Weights of a small GPT-style language model, trained from scratch on English Wikipedia: vocabulary 43082, untied embeddings.
Each number is 128 + 24 x the weight over its row's rms, rounded and kept within 0 to 255. Layers, rows and columns count from 0. Numbers have three digits each. The size before them is the row's rms in percent of the matrix's.

# layer 8 MLP up, 2304x576, rms 0.0394, rows 1066-1138, columns 0-95
100:148088131148140133096147113155108187118120167104107141111154112122162153140096145123168093112124129196106094137135140153137132106128135137126126153100143076133100093099113153130155156150117119107145144170148129100132127099143161110119153144131167122155143148164147126154143083101132126095
115:127126103112149107141121135159150171129120146120155100144099156152146097145143127098123110092091109115121142113106118128102117158119144138155162125130104127124122162123143138137059120182132146093141147162092115107109171161119166161073132159144100122115120136127098163133134098104143123150
098:077085123127084119173148136091145156097107129135146121126089127089129150122072074158111127165116163132103134116113126155061132096125152130104174112118149141113126103103164133131113160133089145147129112135073140126125135112147133158102142105137137134099140140141114118094142117139120126166
091:105146129110133153165165117107093153145145172130129070134092167055145126139100158125169107149157109110075128092157164120133134121088131113145157158089114128139118129138079135121130124138141110148171102112119144141150107099118145089116148180159107118137115114109180157096127147115136144161
108:147156121091124131121135123144106115144110110150160128118149103143127094089107142120146120157137144124081131053119154155141131150103091136117139123116125115101123168132143148146106073098131171106141105135115110085158142120108120157105142126120107130161133144140139145168127126109106146137
107:148156121127129158118126152106152119136138146106148109132135158094152111109106162148112107132136129170125134148166127121120159165115143142101179140147114109140121132091093140143126096127149100141136153089117126145169110152149133175138147155160095099136103095103129150165122115121144131154
086:137138142098181189148120133130128162114135090154089127150135131110113136065122115153167138123108118138115134174160114149070118130100155111147114161153105171176137142116131081107093118107122158102162147124124111163139153067163137182122097110116110107099129125180101106080132124074139087164
095:109132116116171145132177118157127170142138141158154155104117131116156112127127141169122087115114120159128153125150131151106120126090119112110147150110096129161113115134086156136139112117158113092122070113106141114157130118120119116118153187082152127160097133107155067124077132091094115132
096:129125114151135134126135100143106145182115159123177124130124106139093126131113156092121106120180123150103141143147118109053165120112179097075144118080104132124123146119107096149103161167112157119148145120119078143110111132122126123138104115130099149133115168098124130152131150152086130127
103:123101130105118182119122131163088150113139150117151105110150136162138103154099144159099172169102145156122145148121125170174158138132113103114142141117120098121104128116139139117102187161150144152098117085099106135131192081130115094088150161139104092156081138094127135105080155126170122127
102:120146064138113127170085104112132134147140116120112098109065152109112137119150109087100104116128114116112119151112131141124149094090138152100167171127130112129093140106119138068117131093135139173105156108103144110108162154135105084143154120136094099113094153109112156128133154124105142114
106:117116173124146109161134112089085130112097124074149144133156126146133133092118160159103150139155119150132113114149156110084106135122137105112140149141135119078103166091140138141122102154138126118120151151110101127094119125126118163137146126136121112138134157118150123124110105134151151120
111:125182101127118132157120132095095130085113159126135134148154166182198068081115121119128096168157161127098135124136140109088136138113129112108131114149094129110093100162082176130153160133123141093145100076123123152127104139128127119126104138165119140125129140129142166103113136120114123170
102:117103099120122147123105095104157148142145152176108108086132112141159138129116177082127105167077136133131117135122157143145110150112139107114155111157096134065124168120099159094140137113105107093128124110153147121109090090112132109118127124059122159145140149142124124098129097122170092127
110:113088136144147148154100139114097141130098114114186112078155142111169126155094128117145126107097109135118127141089143168119167129092169163096126112109165153161110126114152123135112128150129109146128094109157132163123100115097110135111144097147148124132137144154146107091123111126153140130
095:142131109129120098137153101103153163118142138115097064111092128161130101106115160132136132163106116134134128148174167112096155130161116152148138103126157153121114142138113162100125145123155139090146186150116143121153126152151126120140102156149112112153111138106128106084138112160104120122
094:114147132120139103173143122119117199132100138138134125149115095130097141139095148136128150124129123111121094127144126131144136158105186122115117142170121136177132100110129117110162108108109132159136138145102139171069140111148103114136127150135116141116177128145116103134089161128075159108
097:133127100098121117099129144174114168129157143073141108117137127149111141133155153101140094144120141101138111104149163108089093124138147138118144113164131127095121147119133103128125086152176129178100173091142133117111160065102120127141151114106094108135139145103122109116110115120107109118
095:161168144117075100160173111151152150103131129144120105133156139110082110107113136102105104124126102132085074121093157181118141117152131139114125103077131144113101182122115125121075078105148140143131132145151109129144112128179134152086147126139130159111103152135142180104134121171117102126
103:127138137098194082124130134090100088121096166123141179094105136111118148114146139128087128166085156104071130121066131089178083113111160162078142098148125096124079140133166098116119093121091119137147120145104143132111129099100137166132103131135157123118141143079143140122138121113114109134
099:142145138112133155143162118097112152127136136115145131133129148094109136129127156119150098138102119150114104133149162137101137102129146126141128117148113113117121153085126162132107108121123138133146077143115143101100144144164136097121183115088135099125130116111137075115114091093090092160
099:155137132084100120153191134121098091125092126132129127139117110118151157106099133148132103149151132134150159106178132159156142120109148146117093157103158096119098155110116159075105172128098153154140105091122129132110119087134132106116120119165159141113140154072133119134133158148117100119
110:119155115136130124116134102162114133123146145081115087103139079131168154108137107131118113140137115153166156124106134102082119103099142121118092151126166070122123162121127149140137128150096142081132127103181143146154117095149191122112087139160121152161089158127130071113157131102172107160
082:118108159130159113140147132141108149075137115113113128141163121134170141124087110106153124142105105141098134120129113123152144130102139118141124160080122133106117107166141146103096093132140111114140146151127131139097142130173159116147131167105111129166140122113108109106138121148166162187
100:137128092131177115093127138126115121128107147123086138147150170129121146135125127115097117139079107131165114138082175129123153142138185093090150175120067093153101145139103124132109123100140142119135158090100169125148135145155134085122141103117124156129126142127128126124137153074076121127
108:138087122118149107164126132129100153118136129100109113122132163123159149138167106128152126119170074112125157102130122124117122134110118102151133117145074111077119108108125140083106111151131110139119130099116125114137172106088131104138117128122134098102152129121150101126121160127098131089
100:153159118143140137107110130161144126126126124115155147122096150122174129125124102141139110127115110071140125182131132132078118115100101149143159151138077135085119115118140126129094121146152132132127115153086105120153182151142121136127124126142136115125110157094226167113147100117099070130
103:124134105131149122179152119117152095147101120161130146144120146174141104107140171122139095117129171092149127131131121108097118130147140123091116134155126127153111102106137151118118171134140163126164131096126108157153135123166109093100123088076083118171111116099151155124159118120132115129
102:142114125116164085154112144133154172136124142107167113143072130154108099137144128092133099166139098102112147119084137177108154134088126157105097130085091147093109137148076137130140129153139135082180131096141156131147168152139126139131108139115120152138130130109096137089110130135136070140
099:152115115081156146175138091164126128140129167124140104092130170060170128116110137142131097160062123106133150120115108153120127128095191144105150119108121139107143105128111180123145159142133148129147116160162140101133158116125161147117110111126124118126102117108141127114155119117079117141
092:112159116121111133139135169128139123120085155132139127119128094120156132120141143109068149113127122142106128109093129153086170144120125162137071170117116171102115167116123160118118102091101102183148132132122079092064142136135102111124088178162080143140104133148107121126096148141113092113
095:186144127125109143133121112174095152148118133109113095156109107169132113109084110094128131145153123151090118075126125160125158138142138153135112111092135133139125128150115152149129153114129180112154155134098119103125107059132147152109094149098110143124119129086126135152105139127072158129
094:153148105123086118126107112076112155111147114143157109131145108115129095154105122161103136132111113137146155110104104148135180121118142100119129122143166153134130102124093114141106145116101117141118115145140082119122159079150136159129136131142150142125145116118105118096106104162141170118
096:150137084154130124151147134166164114110129161099129171110126152129138089113106140127108141123080158179117120121137134117094143144124137120146095131113126141125125134117100176086161125118140143116127139096125130114152133131108094096126127132115099137159084118137164098126083111100064101115
102:168104139122118099143096105173130126133117117129127114173082176114104136162162086166085111119168127152144112088125134098122130125117103159158123086124164131140114199146179125107156141112191178167122149139093132127151111118128124150114149082128162100127119160095125096065098125129119107160
110:147114101091144107176134139127110104138094137153134139150113152098139114088117167133096077102127130097114174122097132135142132110093153133167137168107120131158123132158120149104094133147144138127157145088163111100161133108127152142119174128163144128133093132083168135088149089173104140162
099:142174123101161134124131117147117104125120135139109161134144125091167123121121127156110122152118130114061127150136148145111146103098175138147104166164101120140105128119132155121153142105139102106122104143186114094144154076136150161144107116135158148147119140144130177135145132141112164172
115:145125163100149104177105092144124114144085119128146071113128098129146124079101123161134108119121141110145124096124156132124136100126170138117142125128109095159100148135129119100115106148100160141161158122121091127108101060116141108110086156142085125133139154167100103137102170150106151104
109:131145110115126118136160101151125183165110185116148139177086184157115123130114122124163136144093128143118088105142140104150131121146081114107110083137063140124115128158089099118113111100098108116127120113135132134080143149164111129103083123127089130139153113131117118069140144088129150119
097:149114148160124173138141131091179136155145123128127139171157068147090105098114139108112157131084104145128154122133149124134142144150109124130121115133133139121126072129141118111144130127137157133139123130125124138165125128108117083173103129116132120193145166122150086124118124128096070074
087:109122162139150113079133150115107158104140119126124168134136121126089092155094136146109107152123126165164117115133150110141093162107109155163079102096139117147111104121125173118121141148150110158126190107140159095108173154146090126161122123119116112138145139103158167143155130087107125100
088:140081133108126140125142114134145128147149128134149115122132077158140083070136121146146143130091092127127123119121104118153121145127113136084141106166127141143125167143146156140153089147116133101125139144122104154115110133104159172119108145137143106115101121126115099114094112101116099161
088:160118103181144114123143132123145139095099186119098145132080139104126132130116143168097128185090111144077132125137148102139150163124090123126164099138097124098134163117128123104108131191151127155151154130149133129157159093135180139136165137119125160157137107155106125109139109095108121149
103:111118154147106109127119156128086129122093147124139095112124139139153122142124167144102089146124154092130125152134120179040152105098117146121163085109158147138119118142152114139091141132162124106152089126147112093089137134097129154106132136140118125121107130147141138133094103089091118118
106:144152129159119085165183167167123153123107183077114142088144163112170149135090148115131111119125122129129173146133123141144114128114142105151126130127122077103114098130072113134114148094086140156138075116094120100170086087093169100105128153125149141129126096089135100150145079164122109115
083:116132097106112121127091092141142148139143157133109128118123154120146109079085117138131123132107115128114122130167146153156068110108154104102165148127133129137138152104077161148136135144117104138124112146105094148101105135109175134097124108110150152149101160130184098140111123094143151174
120:102110109134129096126128106114156163133153182113129119093107106088134127104124119128159141112157117126131115123101150195105136104091144127078154152119114127094131145105120150089090179138099118087137118132153100127062137084112133119104127114145103124123121133134100136109147121144135123135
128:153156132148112109129201148104129140122093124142111146108130136150133173096095147103107135189151147128135180116131163140125131166106158105098130093161131112106107120129113115112125123126143116121150113076114139124144158092071131101127128117122118119108114133151153119132125074092112137175
093:150114131121109160112137113083098145167085151132108147100102141179099115118116138126125122142171171144137153084135132130168095133099140154126140120132126138111110182142109107108141128184141086148092123123163097106099143072084138148120113145143156126128155157128131124101123122137133104139
107:147155124113115130100143183143123102103123158143104124135119126132130100116111156133117143144151169094144112104138126133129159127108121164129120163125113092149115151122110125084136130112125136125081136078126118110171125125087117105117105120136110165137100118109142092153101148131158093145
093:132110109104156136148152148155095143141139129101079145150086134134174093142079144093168126117100137126099114159117106123112162125128112157110118137153080115141122162100117149106117107149139123101170158138127139137152106114100079133129119157124123131159144100139153096101097107122099103113
128:122122121107118134107128108137124151078062141099161101105114145078127139115109180158134134143171155143121158101111158159127159134118122175053114091103122088111119111131132102115137147121132085116175121089161131122125133085141133119110125151155139107100157123143167138093143113115123139142
097:129128103125135155140166136096113122138146108142116088169103154151144118153118182116155093112148112102125102108134133132102097110118108136152127104171140160118120149111160168110157118135117114080160110150167096075121090150116163132154102081110110110116112114130150164141125106135119131097
105:158154107103093105152159115146103129106106120156162102112149125147108118116150122123145068156100135126159086126110122144135145125114110131115151105145089137120116166173075164050111141160175145089106111114175132104101115130148144139124077150140135128128092138140180126121165080143129107164
096:119151088114133149150202130160139140124115092133096132172134118133154127135138132135178154131100109070121145128122126101066105128130120134123111126076117090081113116094115138104160141113122162107125150127173147154146149141146121166104173159136158123154141108118108154131141119100139074154
104:180153110146131195126156114124173104105127110133107120139121131160127126131136111140140132136116127121139128091112108116138135133123118141113146086161129093099120137109178118132126146130205125125124069105088175092133153133068081145130088129141114096140152155140164122121141140090108171131
094:139137119129137134127171135154145103109144124139133156110046098117127117142121147111123117130114119132111151080144127117099176134136139112159132113111128124119105099123140099146103164100138088120147125140144145115173131122157162161112113164117133145135120104131116126121102143114105152128
093:145144122144107128170134094154148138082084171131150113137114129155110099124111141117141136099142138115108117142111126171159110142102135172099177109117117126149121151131105127135143149106187120126135104151122132169122098099163116124116176084131135114119113120100153151142146162141153160083
090:110131101144143093163110141151139141094088107133107094133125109113142083148105160105153111143142131138121127150140156147167175117135114136069167158135070098163112149123116113117091161130174161165102153145146126124131131123096115091122125149157103115140142120140144105131176147132107138113
094:118154107114140157127147157131111124067134154168131156114133103157157103111137166114111136153142124141127127076079141108149129107098114128132139098129071128129120132160143161108129144139114145129127104120143118123177108143111168098123122122129110077103117124150136135163185156132117118136
093:168172086142158117123129113138152119104103090116094148121138151129118114134147145142118167165089089159124137117137130185148119059106092137113115138128120098110111142102107096095128139117120128119133143078136146163093150120148109111134110137169150136083151120147084109146126147090103119132
086:152141144119138110137119104141101119130131119091129151169087147114145127095137110128138098104122092098070122107147128140144116076149137157120149124094148147137114169139125122135120176146123156151147128116099161103150130091119097169133140146132124132170153129161122143113165113099073123131
083:127129101124118099129103113120144147127109138127124095122138148130113128133082089164169189164071108115131107119128135137107088147102153111079145149143118140113130125139076150158127127095121080147124136105145137157094114099129184160121112118145138125143151148110120101105088148126166120143
102:134145073138140132131115124097154099101104176133118107152130133116130138159140115135143094138121142143148139134157149142126130122118115107123162141113105141116101152124153107106139137108172128120162129094113085140121113143155123134127090130132132142135128113134143111128078137150119146117
108:086137090166153098132136158107132117133153120143118161134139114123158088122114154133156081133128150106131110100132159134118110142072182129125116143105097120164132091087094145108160140084123134123121148117128135133083123117129136143135121152129183129104173132101144146124158116154128147151
094:119145126151122103147122138117105110113138126122126153090102133134105100129119146111143082126089144170179120133128116163117109102154133054101135110159121147103115139128129118119112138097182118151134136129129121096144148128095096096133127160137114147129175134128173127135111132132130139104
094:124106102124129113109130150152109117135136079074131164137104133123125146128109121152150128121123141078151136135148117121149146102127104171142104133134100122131133154111114136126101103127141116127107128114087145135147076122089131140134116126116116073123084132105140131123159149171112087151
107:098106133108146106133114120125184182120115129120147138137079156161141086142108125149118131148171120145094112108140160193099142148109160079118109134157095070117124122138087115108131104131133118143152163113134106147093153129152137136116138130154100136108145166106142114122116133112118144157
108:106166092116151072104127151136133155133115128150156147183081125151155121112145104168126100169124131138085129166146118135102159093132171138134120125077121105114095129137173138093127122130140148129126125141143157132085119134171133154121160091111139108109124134114127123128144113125114124156
109:106132107113138146138106157120114136126093123128119146120105148121099096131128184118148110165122113107130157106092153127142090107086129112071128128101109164117125080134120123117136135143140144133115129118143092109153170121067135105103121102141131110109147100125109091141120185122116155148
088:140156145137095139114121127151082100067129140147155078180123111087098100142160161124148122119098161131117147155133121145149131152083143116109139165082109179173136144159097101108133142140203098117136162158145097124138106124138150091109110132102098144139128125136101120116172099101109104155
106:150151083111148106157196125151125130124152114155154158096126093119144110124125123090119072136146113150128131111175185127088101138144137130162158165118129114150089138093139161099134139112164143149156096130161122207146102143105131134118118132151140137157110140123166097150104114106148126137
111:112114096125130150111119126116107165116108131125107122088104133124125109127122138111112148125155131140124151133105144110128131114068163091101134118117082140094121073121131111136122167181150109149139161105093114145132126107105143106113109120111130093141138134132134126134154137095142133119
# layer 8 MLP down (transposed), 2304x576, rms 0.0395, rows 1066-1137, columns 0-95
100:124132137109060169138111153103133101128130092162135144119119097101106175133125141136126100122087122134134125090125164135101103062143108179147158138137165119157099119127145143166107130135083145152114111106111142077132089087170104130126150099133167154158152114108133117117135116135128089124
103:168053123162142134148100125122099143120152129112175123157132097127122128173107150158117157117152071107131115173155102143092140129105175107135174127223117123102145140152112093149136121119095135119120150161114138108108145103135118136113148135096135147122110132117142176120132100101119180147
098:168140158121187136093138136184106120176174138115108111136110133137147158114089138101132129131106105157157111098124124132150154140093119182115089108183078131164083120131115116115179120113144116147137158149129149137105121140098140129159103142104112117143105148140119128160140133115141102128
089:158115179140140104126137117160083137156134132156120122122113143106137154117110169130113120123092118108098150147165121162102144050104114101150104157140119124119154097130117163112164135119163124132150160175137148097094143101127117107108174119146146150157114113171091111120132123139133161128
103:131106129093110147121165098146151151140146165126121131154119107146153139124112119153149155124128138094128149091120135156109127124128133115129151095117129119112131118061088127131147129125133118132151136143122133111136151112089157139105128134140136131145170153054113081134108161133144144128
090:123146134129122119147102098126125113129125102142114157132128085138079135148129124106166125135119100093132110113105143147140088090130129126139098096112154139116137133143157121094158172133119142131121127139122132131091124116122107092125098095119156158096151171148153113097120149145110113119
117:092132175131147128125096126148114118119127183156144129161165112081137142194105088116129142151135154114110155143107131116151159141124151142149122157084101090116117145142123125104125138164128067111144110139165116085178140181098181117158107118140113158154098112103150148144109132102142135112
107:158116127134136096165141111130103128114155146123112078158096136165136154134128123179133095179106171107138114152150120139152141157096165124106148138131117090130074132111103151141154160139159151163120113143172136111139121125131126136114116125139140151186119152101109135102092168144141117084
092:150137145072137129130155110117125150138132116136170137118144124133139108121100152113141099143158154125185125091149170125167129182154126135188121105157137135174160151134104139133138112129088102140114151114119159124140092115160146146117136095137101113133160150142100133147089099085180104101
099:125155099125090144102122159076082096131105120160134110145158166133159140096168115156138132110149124094133116113125140117148120117117121132144156111103100141121088132171094122153132144119100126104135078105151105167083116164128124133105085110104103107129153094153120136089123139132167123154
098:089091120128138168110139088126112116122162147133121116146132130121169129106120128159115150152102121117136102076147104136176109140099122111143145121134124186141132147137100144128123135120113137115119133138107137138129123078144122139109154077121135120135142141086139111172176107132092170097
102:146145132118147113124106148161132121129124113139148132110166088089116160100155103138152140157131122127115149102150151129110180117128093123158139171122130117172170157123118164122118142098096112094124149117171102156101139207112114107118105063130144136150105120116091101110160136106154119122
107:122120134120124146140115144143108122089111132128116137087090092141165106148116130139108148140121146152157102104159070155110145136136133114105162151107124170140111144092154089113132135126068133134162121128133144145107117120140131124166117117118174164102125154151104113152107113114144117109
104:097120163117092122120117124109133157109128111086129132142130112094129094140163147133170130143134112142140151108129129128144091157125156121120153149144159163147143075110131119143113172114112146164114169136120177139125131154157100141158097141116131127084165144125112131097100077148123101121
109:099126147132130109173127114144067104120103138128103146115123123122116144123131165076095133104113143150140167090124140152132166119163152173118151144111136115101142111108079102152148108144135112109098093063142099123086143136131110117097119129138139142123085143121198101096167126135138157149
096:140109167128086148130184125135149136129129115119139139150101141132194098093074112175126097119105100119126138158089159136118158086124145124104165140131123136176218099116148116141119145150090126140112140150110119119095153133147137138142127082124131081128108134141113125140161156090106123126
088:155103138103152163104158137167157111111112092137151149097184089158116118133160105109102145159139118146147131087186122090126108098102092138125149081091114120114155168134151119138130110093181123129176099136128128115105132111132103131166095151095150113147119119083139133105149096103159132163
092:111153135132095127151105129162143094086131125117156165158156129124138128135126136147153134152099119127112097144125152148113113105100111144128144141168139120163148114130147172129129140104080137098100132147144088105148128145133108116111159159098154141110110121094104180094118133096134112154
094:108115149135158142133116140170119106095147137079152161095127133114188156140101131134096133102144142098162083128122147130135091151152162115172135114105096123110147150142163123155123113141124107139145136134116112130059134120115119119144121185112098096109130117136157138113119142137122124144
108:117094081123123139099177129148156124143164116141084169144152135146161125109123075078124163128145082127086145106159127127133141141148136126132110130121139095127127137154089112145135124141110113151124128175157133188138117181082138102107138104148104092152153123152128144140105136103119132125
099:136133128138138141119117179147135159135145119106128124117155158135138124144145101121138117140091104151104096141131133090134140138137125165138119110143113110071167157110192142137122128124092119109134077156093128119095160147151148090130093138098142095102145020108133131130108151134121102082
101:075097096156108130187139094113128162156134124116111124126148119154103154106126163125135126161159135084116137115098104200111117117134135160138139054132154094120170124110118130104129117124137138162170165148142128130104095109113131142107127121113140164150188126141139094086108167172127127112
105:120129100157119153192135166153124112116140136114110111115121128142142133112125127092143153128164130083141168107161143148140135114138131142095128109175144094116133155087155129136147112144123099096118118144173141115099133110124129113102164129111114129181151150135120162151105128129124161143
095:109110152127144142124120141145121181094129103125134132139167100106123091169137092169153145135136143139117152170135133121149157117137132152076133127112112110152255117121167101099135141121124110088136106164168144126166148115107163120138118122101112112146126016102113120154119120123167087155
100:146137137150130106162140163148117132134139152132175084076067127122149091127151144159104132153126133136084109138154187111152144140136095120142122146080138109114113124116110106171130140135166133152118146142128107097081153105121129137141126086127099132120112169100155120142153111112129137124
101:121138105114113135137077126109081121157092110082163109151098140096171140098130134102110161133087117149143122146097114156154096159136056174117149137134142142159174120123154108126130145176098138070152138088115134159181165110150141110113121083092133130154181148114111137133115182148127138109
098:096119115162174106182136134144109188148138138073175135164120108151148193133136113129148133152154125075143132133133149128094153145135136108129128200163118132196170107151128122143161133135168105101113159117176122114157117127111133134128114130119154111154115132106122102141131122121156078097
107:172121140146129085122125144096103115147073135104114107109088123090103108109122134150081143139140130124179121167089145137140095146137091152142128137113141082119125099122133129174120137114136123164138083122157080146149125116148129087169122119119148167118120135124173133136121136176115181136
112:101111136131117139124169128124086135113094143102111122096084118121134114155138093143109152111104121116119126109104122140145111095126144160116109173093151141163145145122149130091123147136137162111089096101144104141133117107109135140169168139099100114147160130119085150150156140149122122134
096:160107157109124100120116111118139139086099083104140136122095113158153097127118143155154113125133095109139146167100059123130135119108148154120144129096132121112000107151129145076135132144136134153156138153124133115089116109125085126151106164164093160106141060170138129118119160109109133136
092:158101115161147180135082136145117136112157156122099118169125138138155183161111133141137130151122151127134113159131101102137107133114125069087182096108089090155162148153144104162170102146099135125118130158128158177149121094126114133113132085115112108157123124123109154152116131147109140093
099:115129136162124099137145164114133193108170153140103124165123150142162111123089138214110111143141136111105087145133125110132123106105126147094110125103114132149189157116135165132104132115144086089127152149099155125142137122128118077121112119154146110132124137146147094154100113147127115114
093:145145169145108118124114122137127124175123126176194128093110108101130145128145113156133147130152111125141110102065134150112133090113124166147126142112103136190146096109128178136121103092141095101151123157153115151173136132130131141111107120136102115076115130088143094136111127131130118170
094:093107073187158130109111127129122102102150125115126141147149141196128124136108104137156067165141153096123123158148111153167123118127158108148151103114095144139162115060136118137113159166129134172162113121115134112133153140138150108130110151156150121143147134119085140092146163141101093132
093:131148111145141119156142089133099130159140133123119122130131136152120118142097123128120146093124136149126162128132130185104142157104152103101159131140118125144130155124068108131105123139096104132090138116143093133128143134105105115170075176130148118148137138098188115115110127130138125106
103:131121126148079101121119111117120128080144146114151120178125141154134125152069116184091097136122138087126118114130158145140146105114163109053082128145120097145154113103096147127200136097144102137165174119154166120091169116159101098131134131110126134095132110104162166160055110123111141132
102:115148117141091149150117131125158130104098157116125153129100122146077100137114114121080136161094122158140098117080136129112128067150140107137151126140142153125085138171153138128113137124130145167111112135109125123071091117103136111158117143139161102110115139166145155124161126162107164153
106:127116113125101117133125130156147139176143123094144181116173079113103116112130184148127188086119127156107125107127147145145146137119124199121135140095095165122100129129127133121120134138172079132125136106111160100136138128143118171092115141115101157149126154105092133112143123173100158107
103:112095104158101130091150124139104126107172188159109127098145106128182133135101115125153136087130104110123117144127125137150113091114134155133131102100117087081144144100115170149116161164138105144129128156145139110145132118108136137098111159115148125148082138099133179123139110125134130117
083:125134106105102095135111091164094122126110125174143117099076180128164145165174118140130090112165168145169097114095152100115095122125143153121137108128124108130110169140120151101112120132127122148122131151128140126112117120143123150061179124138110123069142140152113149092127134147167162163
094:128103088137148140107122150181122092102118094149123102133148121155114077156132120156089162079121123140078149120141154112155094107134111123118186118131120166140091107144156126143132124165124081137116113177090132122153184104094148119097117137069151109094122114123098136179135112098121139128
096:178161122129124116133108136108101120116125158120130140122125170094087142154073142093094120137147128120146169161087106158120125089133112116157127119087150160117159146120117118119103165091125104149145098092132133079158129139140097080118161118107135139118153097129141153121133156130175188139
096:120150098190143146139162135131152068159108128116098143163135151124135152131155138158120127097145116099110074117133141142115143129172143151132141137168156133148103113147140123125126128117174089161140133105118126116124124127121139124106185117153110123106138045070115089086136118136152140107
117:098143144121141092157138156162137143090147164124091155126135106062126125183100060126113165151105099135082132153140165121139116181128123153081097166103159074136180114110114143107142109148127118109150097115126141132151140109124180151204124106133132136142075139125141141157095090121174123128
113:095120093128095126153131135117120144118112132106149120119169121137136141103126133147160130143138104133160144116141116136125122113115120162118116101092108065111078113126144093129096118119117108151160078092116072174137161121145098158102148120143121182151098114097153123144149089117136110116
087:130096153110153146151144130131161142118093136138156117168157125123149125108095132152118148101123076146119107117127097121146146149108152150122122138123106144115096142132152143121128104143120136107138125130159091123128140067131132128098116124147108099130103131163120129139103117116128121120
119:107106145170117120149090154099119114094162108180155136087169128105113174099114088155155130117120177101111124161099122127118136122104135130092109103143113126118130117097142129120088151149108142092099101136145129118129133153115114164154120125115106126158160101122118153161151136137147211144
120:147109139101121085135149145101149137125115072113120138149152133153103174099124165097159159134149116141135118177146105135131181148119096136179142141170131114120151136137122137114126147100166142110183131084095139114107169111154132112109109106114116115123126124164137115127132107136074145149
094:149135114136129103080140116103138114135094136129148117115173098104131147112093128137148098145147106107111104144137137114141109168189117121121149136137109119115181140132124124083157146137147169134135083139100101139171147096147086143117165122129079111085161150128101089156126095122128141133
103:131151117111134151130148141145142147149184105142132100113148123124126115089127190120116177139098101087112113128101141097117149080132125133120132132121147113147132137134110150110157090127125127136193148135085120141080079156151121155138113155115164105106181129144116149116114110155152139144
090:092119120127089134148112103130132137127159079125120148147105152089137130089137113109106134121165108128151104099144091098122140119131147172146120159136130157116255148117109142147134144147130167145111141085116142098126132122144147116135121071130126136109084100137105101121141170107145109122
119:158100131137106145120124121146128141095168151130114145114146140175110134118160182138130114126145140123133141178157121107121125133149128138115163107112138118138101106113086123114131149077147114151152096130157114130093141092167148119098151145137141120172130109127125141145140151130169095087
093:141155119136114130131114152126124113072151126145091147133150137098143142102149103147099154146155148117149150120154108112103135111081118101111126154078149095135156139131136111142176116119131117151149129111119136179215158111151072097115133163120135131117175135143075110124090137130127164164
102:136142114147162113082089165132106154140122128135152130140136122168164081083136172125138127119110143114096157136115134122105146186125135122168125117130124129119121107113142091105166163137121107133142116132118103101082150121107108152141157128124153195140145152106115123169123106118141133124
098:135131148135146161140111106106160134106145110133169104126080081141109139106147100113155151082169123094115106145117106100138141132108177094088127088126123079131127096107154097115146094123136155151114076111159078178076152125131156128168106142097111078165107086159137124152138142147127175106
088:088103133086124144119126099084124120174088101136095147115104103109128118125123103091104135083111134155118142149121095124122082137126159170151167130097100098156203091136136116124145132090082093151092122127209119159136127133157152108108142119147099128143137140190145078140122119161104156156
101:087131096129116110129095121151120136121140134113121116114127160131143140100148135145118117109127131149164139141099120128138087115114121171146136162143123175132181135111100139091118120140133136128137138114113112116118147131100112113136164122148101119125122121121160096122135133134133108165
095:144166119116121107084140169106142156172149117103139101152119118086127157091087147103070138191140116113102123136141160107120156126128129098160162135181109147127176141127121135141114082141138132117125176115143148119117131192159134136101087162135131177136130107095087154123100125119166114168
096:127110111130177141173162124161133160095107147130117114148079143117164165118100110116113055146139093132146124119128151102130127129113145114098107129109141141144152118096127168138129104113159099103113187101139113109160157126083128144145141125143179106150094090101112133140130100097148132098
091:152137143139127146117137139136108143144141135129104154136196105154139149148094144075116170120132109140106095125137084106118142127121133110107133089136167124175159138151144139146070115125154138124138094174149134121180124185121145118113081143111143143172109133080139143131132189182135160137
090:094101108151111143113107100177111093185117183095158100125118133102169148171161128185159134114143158108144125136156142142142149079141120150114125100131128131109155132147110127162156124107172109098139106135091109144089159120149090123065106092125111090117103112118119134136134102151125117145
106:117156111126082153106158122108151143115116160146158097134120115114114116144122142104110147118135136132158129141139130151106128145123128114076119137119130115122153097129154114114139082124148078111090156138153087166150117138117155111107074106138138132075129136121131087130068169113146119121
093:094136124160164148115148169129111120127154106127096108171178133141170139114109169153107136095109101148107130140096102137125103114098124129134081100155128118127184172097149099168094133097135111096144152122152141106136134155137175143145178144111114089147111184090165116156157139099098131124
100:100161128113146117099073113198142113124130098096167135125156115123078110113128137080104108180127165129115129133107142179124153121142140113116144133115123127166110146115101118138103123115140124144145127133147098132131128174143105089153119118098141102153130126146125089114131123141130138151
099:098182105126128129098116124122129133132106147110119107079117080096142113147129151158154120135137193110171137095135120122125115104134119114139133127079152167143187102092112120092147179098112083110108136085099090095141135073164116129122096122125114133128128154130126138127146104144144119119
097:072142178126140133138100106135147124075118127129125153124130120126110124147138135159106115100140108096124142158120112172128167139119142070130113148183079151149142143083111123102106130159140132137074105164135171126118134108135114109116164128153119108142136137141105153128140124163126128129
092:089118126165122136135164097129083143118118177196097077133129118133159104126118150135126121146130126119102116124118131155115163165116178089100176115152123129098169150147160104161123138118098144096169128127143124125087157127150134108107138131127101150100160103189128123146114115089126100111
101:154137089166104158108172151121126094094134137123096143188131107130149110139129125107121105108119114137099127125138100142109115098132116173144102110091152137176167134134138111110132138155163103132139103156126143118119131139140164138160136138127191138147140148153132142139118132133150143092
110:109141134116141125135118121112123127105149175093124144132101146103143157123161114155126148151092098106106147132110149164130104106141145125121140164114129167120092126161093140116108081130170114140129146115136114116150141144116138080139136141105128141135136093113115090127097083124138092149
105:122119155139095179107110084154132107148121103102144167150107145129143112136155102135152137122147100160127170123123124121108124157093132147113100098105127082145113116169143164109091119130082114157141093118140125105100128121098123129116106110131178110105117122099145140135133118129138148163
112:088138177082165126115119126091124156126131103119107168121175109138151177145103054121112155168132126110097159154121144106117119117130140112153124109104109119129146141108144107081145129147094103070130095125167123112141154136116144154158121138150147136153133122139121131162095117084174142149
101:158104157105182128117119110166106145162104127131119098172104122143114099153099138109088120154100134104086113137176121156135147137117128129163132102134139124107117104096122070148123151114169131113121112133141123137134139114146126116095139129128089135089120133086107144109157124121127138147